Weights of a small GPT-style language model, trained from scratch on English Wikipedia: RMSNorm before each block, attention and MLP in parallel.
Each number is 500 + 25 x the weight over its row's rms, rounded and kept within 0 to 999. Layers, rows and columns count from 0. Numbers have three digits each. The size before them is the row's rms in percent of the matrix's.

# q: layer 7 attention query, 96x128, rms 0.116, rows 0-12,32-43,64-75, columns 0-127
# k: layer 7 attention key, 32x128, rms 0.116, rows 0-11, columns 0-127
q0 089:493504485546508513500499529443499509525467525499483533471520469495502458513538478484497524492493544481527524476534501500490500503540447521501524484474490489535515524493531493468551489502515519486487546540513467496464567496488509491511499503522497514488477540479551492523519532486455482455504503486475548512495479541511526457507511473480522527540464463471504509535527519516505514486494
q32 103:484493471522555510513501512499498505504509515522503565554527468508521518521531483560479531507494542530487500500476519536516457486483458498496506505471521443471495491511443481472482514490458496486531506526485484497499495481482520533505503501512496497493489522483515520487508526471501477489535511505475528489485493534548508536489482414493519479555488514449514502464508470527498515471498
q64 104:484527512479550502515510522476484494512500484477498534506527526494519509521503497520494516471518544460500497500514506507486485515507482492477476523486490485500485523570547456524549469493462530503478490504486488517459484462456506498466504518518514543492465469543507472497536497488491511474521500483510520464481509474578551475491465508508548502478506534455544515499522509507469482455527
k0 083:520506459449484558458481500526497538579505483520484489500495510497493498478496474554507509514480489470494492512447491475543551507531502512501469521525524497473525480488489529536520458474546496480514534506522506523517505549495497480479517518518528522497511495490459509472482464509521535503515504480473476486515517495447444498471516556497491508487527497509526517514492516471494492516541
q1 086:422508495486448501514488463477467454479477452486492460508498508479493526518503511477513472521511500526462475517517501486489562536471523501512527456504509533503508479488486465453502526536510499495532505490471471502509505499541487455479475491537504509490502488496499514532512482528462508520458454523512450474509528478493473545470509507504500489540532483514460508517493464498514509515540
q33 093:503471508510469461517485499516537502435496536492471475531489474507504540544507496518509525502498516528481516507524526499494497515486479517482448483536512486539502511499461472546514497491499549491525519473479487521507515527505512501466533562506502514551499486466483520508544532455530480506510496497536478511498492506462505469510479472500526452537557503548502471496546485524490510524534
q65 094:427516502459543461446491511494467489491488476546529462491515499495508514489492464522507460490492496469510516510499494504476572473466516512487506487528501492495497489500519522467465488481490490515492509515483498444528521490527452511524480503548525519528502484451493506523456492507492517504523476523493476511519528513508508465469529545496520516486496476562485510498514532490513477570500
k1 083:490476486540507534545533529450477494508476523468457533483495463520512518476521482464437520474520526507480454469492471470510478504518461497504505491455497498517493490518481520459494503499504503530512489511515443477515500516486567528502474488520486474509510504578486472519519489489500460503507498515506515520466457532477520543489498510522496508540493525472485455506490478515521497469513
q2 104:496448521508516470501489505484506497455555485496534448476515506489505502556512502506442489500467512491504479496501498504510522521466525448504459516482496498531509518415509500502498525504475483512453474475492492472520522482531515518482478497489486478516470484522506500486504470523475546509513502528510432474453492484514513533525516458537488522491535539517456480487537486491484481482509
q34 092:471494503505535537501543531479521494488524497471496468486506503520535457521478491484485512463465511488514489482510492497528489530504532475509490509454493543503527503443506475526500509531488440488468473444470476528523482448535537537471495530464447514474471477487509539469509484486469495491491507545529487493508497464482518485530500507485474520454529520486443495515501483483525494507508
q66 078:485471537535495566537503503460499526525494509503503489542527498526469462550487545474508513484506521529503491494471523506510466512517506484512504502454493495515466508488505500536519550510481503562468457458531520534491493536488520509488519540478480497487490510514482512513514465481505464457476544519532482503465491492493513542530495479480449526516456504464497494509532474495482542497516
k2 078:516548518491511494483463503503520485456510476497471498493493550495477480499489490500523465491509492491466502463469511485489442476529485517492494528453501526425457480468534517549496499507511443492493494476469516469502510526511507502458511499484461476472474534509509476465451474496478536496506498502517495525496453527460470471518537509505518463495490484502507524503484559487531488461483
q3 097:474544492501533501473493499502526500484498543497480544473497510511490480450496469535549513475476492436509545488524540490508479480499473515501521514506453467492481513492487555466538487520514499492467492507505515481473498467473497510504518517499509531471508543475504499488481504469543483500530551543505490489503512524488495452512530531471475467463523477522536515516474522510472465541453
q35 112:493526504487543470449499520529465500514519543450507522498504459508492478505527476555490556473493501478525540506480490520479506476490466470512498510464469473503515528531488494445519511488542506482490498480488498478503538457470509518518532533493518500455520536499528542514500503466448538496569499490482505509535506542496517499513488477464493453477507499495517483498528508516486472473499
q67 077:486534498490549491508511506501489441478504501454531511467537499492498523510529521525508540468515550527491508501489486491477468570528499476506533542493480485496472524546518493503534519525505496494492455458496455496501490435500488517506506510473497497523509483535553453511529488520477486506502521475447463493487500493499530490490483541510552504502501516478515480542497475504474497462527
k3 096:470476440521501500462498521502480494514485554523519481538464525502489467477515532490469522509472505514505503554474534495555479496511505510503478504490497475488467516549490524477511499505497460549513517542505521539541500464487509487500480481488452536464496452514485493472547497488516482474530547493492489470489500465506508537492492515501518506497505558550525505485504510462504543469504
q4 110:488533501474523519484492528504495480493510496455492506494487492547477510460499508492521483493504516493529554500508509506516492507550483455503530507503464485509457507472497507521533449512537516522471475496521490499504503464522502500507557518486498498461518498492506503534524498467486467450486498518548477467479534546498531465462520516479450491489516435500498547565494501486494472546474
q36 101:485526494483526492482547516488458487525489554469488488487491491512469516518522511550508501502524470519531519485491510553498498491512494471515497522472450436547477515528499449473523509532515498522480533517499475536475498471514510518520521505511504485480554518502497553574505525479483485504544510511481469504477486559508513531471482509498485501486504447527507488533538522502519508509512
q68 071:477516494468523474468519508507464450492533477478482530487513527501506538532538502535455493483499540474477511503506510526521496509522481472497519533507457476512448501575559467479486496498478504515502475513509522509498500472572520512489511478513513486527486507490502456489526508489476521503498486473466462470497530525481552507488509502511522493494545519478494506527567509506460499504533
k4 093:464513476462487547435493528488505527493512537501536474509465478481447496502510543523495534469470525501466531510505510469530494498494530507503486517521503537474527499542508524520498541515523483527502482475478561485523548501525507487470514501506495516451500487513470482480488483507491507485499509469491531464477462521464485491448490524473450463509496510499534540514469532476477485523488
q5 111:532495510472501507478488513534524516517496495502506546497505449500534524470459507508519514504499502506522513541516511482501480501550525507492534553480502459503482505555464463506472490499513490510520507521516531491464517527487481544522545528554499557520496526456513470490497571526539487467537495483485515475486461532530465523499483527506494487493506475508526547494481510501482481458498
q37 093:517484532479519544525502469525566499512493454488483493527516492493505517453492523499536488487519490476516493505472467490486487483518527543466541549503485475480478482484530544505512521495501467495524554512520537485501473538507452556535487491480489498519521526448483507496481521534532494479510476521478506490474510473493462458521462468530524503520525485501524531487469534481527466498497
q69 076:533484474495494501476506533523519497489510493500479543449444471498535503481526457535500501525464471427504537507489567495525518476518482536481500509496507455524494453495488472514476462463498488470526553533483537505457484489528501483487533500552476483477472535463501468487494510504506521480499499511493528486465491514530468512495526488479486472505520495527512518473491515513480486530477
k5 103:499483481495469483489529517509476476467538494477536530467504457493524539516529508492524497518517496509519466500495515502493542527474541513511476481541508523570495489516487509480481510512545543500492464494511479475509459542521504439510504518496508497502532461509477478558528492503479538539518503462458521489522516519541507495470513517506530536500514468493473473489469479528519476541544
q6 120:537454514488478503516496489514492513492512493524479508504489482473509530517507510496507530499476475482498450496484490478455527497446495537475509524446546526497547501523543490504492534486497486462531533535502511499495501539467478497506483503551495502525495470474484496479465528519530534508520480495456502499501491475583496504542502470509554516508513531516494472434506481518498540465503
q38 116:505488504518444543498489520496546536478498463558480509500501518477545493472502466482518522521463475479486493498514503449477500494479505525481515504491537517462516485470513516523453491485497486444558498506533497466496475521466525499487496508513485513528500479493536463449471514506545484491474493516518518516508495466550486496534513466482527505497520543498498519451448483534496530484489
q70 092:508472526504485502526485510496531557510499502476513497517508450486515489486476480491515491491483470499521507493487489475470513471455497535474504510510537476502535486488486530527485536476533479467488522492512476492525487521438475492529487543512527505502531493476543539494477518512526498481539500526521544483521499486584451491536506485508476504471514491529523502452438514543543508491481
k6 105:463486467495511498467515507475504493493465548457529507463468473507497504449516545490476498511442496497522472536519486484492498494487538503501496519500518514574490476546497482480474519500565504488477492543505504538486482512494507472519492537477513510484496499519438496533539493508496481495519511491465480497504460530493511530439494520499483529495500531492462452491474518507491537540520
q7 108:534457485507458470522526539472468461499501479499484487497467484495505488484458545471520457528541522554509527515491462507512545486489529498548498468533489513525520525449481490531495476493511490537517499530526479529491475536531482471484510476496496484493478493486473520577536476505485493517494495488539501499480530489477524494494469506520479537505485474513468513538502494470529457505516
q39 088:524494485477445493531502498475492492474526508479474511449475495512534521478514525448546443510536519516478482526495504442498567504486529494493479530505500516533523541504484505509517454478489477526495523553500490520486501541502480473485510493484491482512490486498473507580485469520491513499494496452487491486464509491540487520473484500540473511512535446507478493525501477500490509524476
q71 085:524464467529418476530541478480511546510499454516496488521481455461527481478487491455502491526518472520442537473493489483488517477467471506520481490543502496511520537467479484511484486463468494501522508499536514541496509500520476485498494492498497495479505461481508506553489505528510502492484473490511529464487524494514491484526431481520497532497526486503489511490524497492569504487541
k7 137:538519476535497478488447498496510510546479519516509449547507496466501453506496470517478504478498482523472491505497484503475481451474516509518503479464508515471499524474500544519505489477455478521457545494501517502541512469489490543497485497496479514463488548524483536508511486518470545451488515514543485488515486455517506479558500516492452491522466508526535513493522490498476505446496
q8 099:495515517436526516493450500499514478522550487489489483535508518471487523523492553491480520510502505495477504506446467525508518508504454488520494498471488529471490487488464521514487521464502510483520479468487517470536525515495501540526515497544493477545482567517498477515493499511504534515505474512474493507481505485566476558516511501505506509482484549526539516521538466546501531475463
q40 108:543511508493510481477462521488498467556495520490509490485491496503492488538506490483497563505451538504510493484420514514522510483541504505455485517493516480500473531503496509501515455527510460483467518499511494470512511504482511469569486482502507479484495552476517468492501518537515457519506517484506522479510492535500463527443467524511481474483493480513553512541510475473456508492473
q72 094:486479510481491546504523434476517499482533511518471522478512449477491440509504511497491503486474529517518510448463472497514479513516486464539475504473496462487515508475494509498439542500569495495509508462518552518530502490520470469482502509489481508521488525483471511489499513493481493469544507510501501498529500498443516454479523521462479499552462459517478495519509517529512469504502
k8 101:507480542488462498469488483529523501472474533478484530486546515485538499514509504499512473516510540431513531524536491489452518532484526505497558477533483511527510499477543510475518493502501499500488494516523544519484500522493490507485507525474486484529506478492569466513519500487500498496544475519517503500515485488478514541508477456481483503555553508465463477478461474515522469536464
q9 095:533476483534515451531539492489477543521495520486479466526477477478469503551512509463494483516477506544537490527479451541499488469483538549500474521500530517501488482487527477551468492477514484535505508513516474485459490503503480458470486519484506491487516504492512482507500493560527496504516508493538536498521508531526487505509502514508511519542515574454521503509532533456511492494523
q41 104:572459510531493491533466509494512470483509486465483478482464478512493529474490517483513501505493522483510498437544486469488464526506493533515502492483496480513491490495538474513519513498514493480479480529482486449464498577485477473520487516484434474525495476551467471501486480487460532491463504509492505512472511456496494507510472489571473526517497528516474485497522504522510522484490
q73 091:477494482511480536501517485526513506460472517512518485555472473504503479515454501499506447528484525526482472503503494466523497496476526544544422489496500490469505488447471475539513506518532446508504476477501537486490548472503499510515499496452434486458519499480524511488477507532491477487495479493535488495494483523483491465511516464521495484486477498452468456466482498494484505490528
k9 099:479461507485500493483521518447482476501482546470528568527494469514463479510491480484538490517522490481493528510476542454540545513537514487493511463502492507499508501521511562506466514496515516489537488461538509518519505456515482474519512490503487521492483451522521511485472494471471547496494512467490490476489514531466459500506480507531515445484511497559490487529447483491521497500495
q10 091:485468500522535491485452540477531480512491536496488482523461560477505494496472509511495529450469535502501531495532471514495509462444501500509476492519491506490490523514499508531488516517466520518505517464483542462467545509521485528507505490488524500502544470524458504521502501501482552454548481538543489481494523506500519522487509531451491468521542538531497481480498519520550500496486
q42 118:476515533459523532496503535480510522510517533488516495466498568492485496461509471534509509502532549505484502507490488483538570489511532469449477531528489529514489522532483529491498480504506506477493520483478515485504526491468513518539508487552538495534479535490482502521483499468530487499549472502505482533523463474529513497533478489479524517527528512462503552559532488486501499519497
q74 107:527497476551508533457507506523532488496510512483494460488518525499502480533516518514479548530501541519458423475504494513491504503484495504491502497495493553497506514531492515449495562502491499464507514496508510482510544511456525520482500521500515536520566517519526516472516493504479503496472520487519512510506495504526495519507508530453531509536531555442533462527494505500474482478542
k10 095:467507482481506508476505494488472546507519486514525517515494447494517544528501476489453488488489462479499503525470482504496500531525524505518494521498481527534494449509508466462486495406520500485499491526533489478494509479501525507510491476507512457544473503528514493461555510487476478544516531494526554464477483534511555488455522523541529516540500479495492489476502475520508508497493
q11 091:460511499524484494473554472544526486515526475475510502521496507492478568519484495536450500477514518505515465496540465512478475514527485509455500476466532480504497513545517528494520501531470483500497502534484514498539498521481487516498495480519530482530485516504499534507499560478535489491533471475474508505556489496510511536521504507490527505474527497452536471491507497524531578489532
q43 105:465496513515519493485515495519489479534556539470505476455515504523532514505517477550504506482495488468510507513479506534490489474491509538495492489490485460423484543494479504532523507514479457463514516544513492478484497522513505502524500517494439536508456534491527533514509501516493473546562507528479505491530478470504500499480479517513524436494487482494538466508512518476518547470515
q75 097:470525495480535493514528491523516481482533497464500468503496497507488567504506509510550465494494481508493510450521470480454493498500510477504467504502477492496471473480461502525550459479455438487503478497468513513512518480455479492527479516461515477492455536464487510543508495490519513543511513497492497505484532518496546499494534505491490511521499447470522447468544489488549520492482
k11 101:552494498518507505541455489508510480482504461519495494465520510543525470483528507456497483493552489523490496473499476453482465490502505504472490449483524531538476465488477498487472499446450493476473514513502531521526527465524479506527514535478517460491517549490497476493517486492481475470484492550519489531482505533487502448486536482484557502510483484475477523478512457506500483486472
q12 102:532543531490482493505513459533498556529464514523510501500482482470497523503442532499544492464500496546535455492506496506492502504474492522488498500538497543517549502479472506531504470492494488450533496531507498505471524492500506491487503542539488484426507479485515511464498498496512473499501565494454546449521467508495523459502472508491498520497524483488510468463502499487481471489485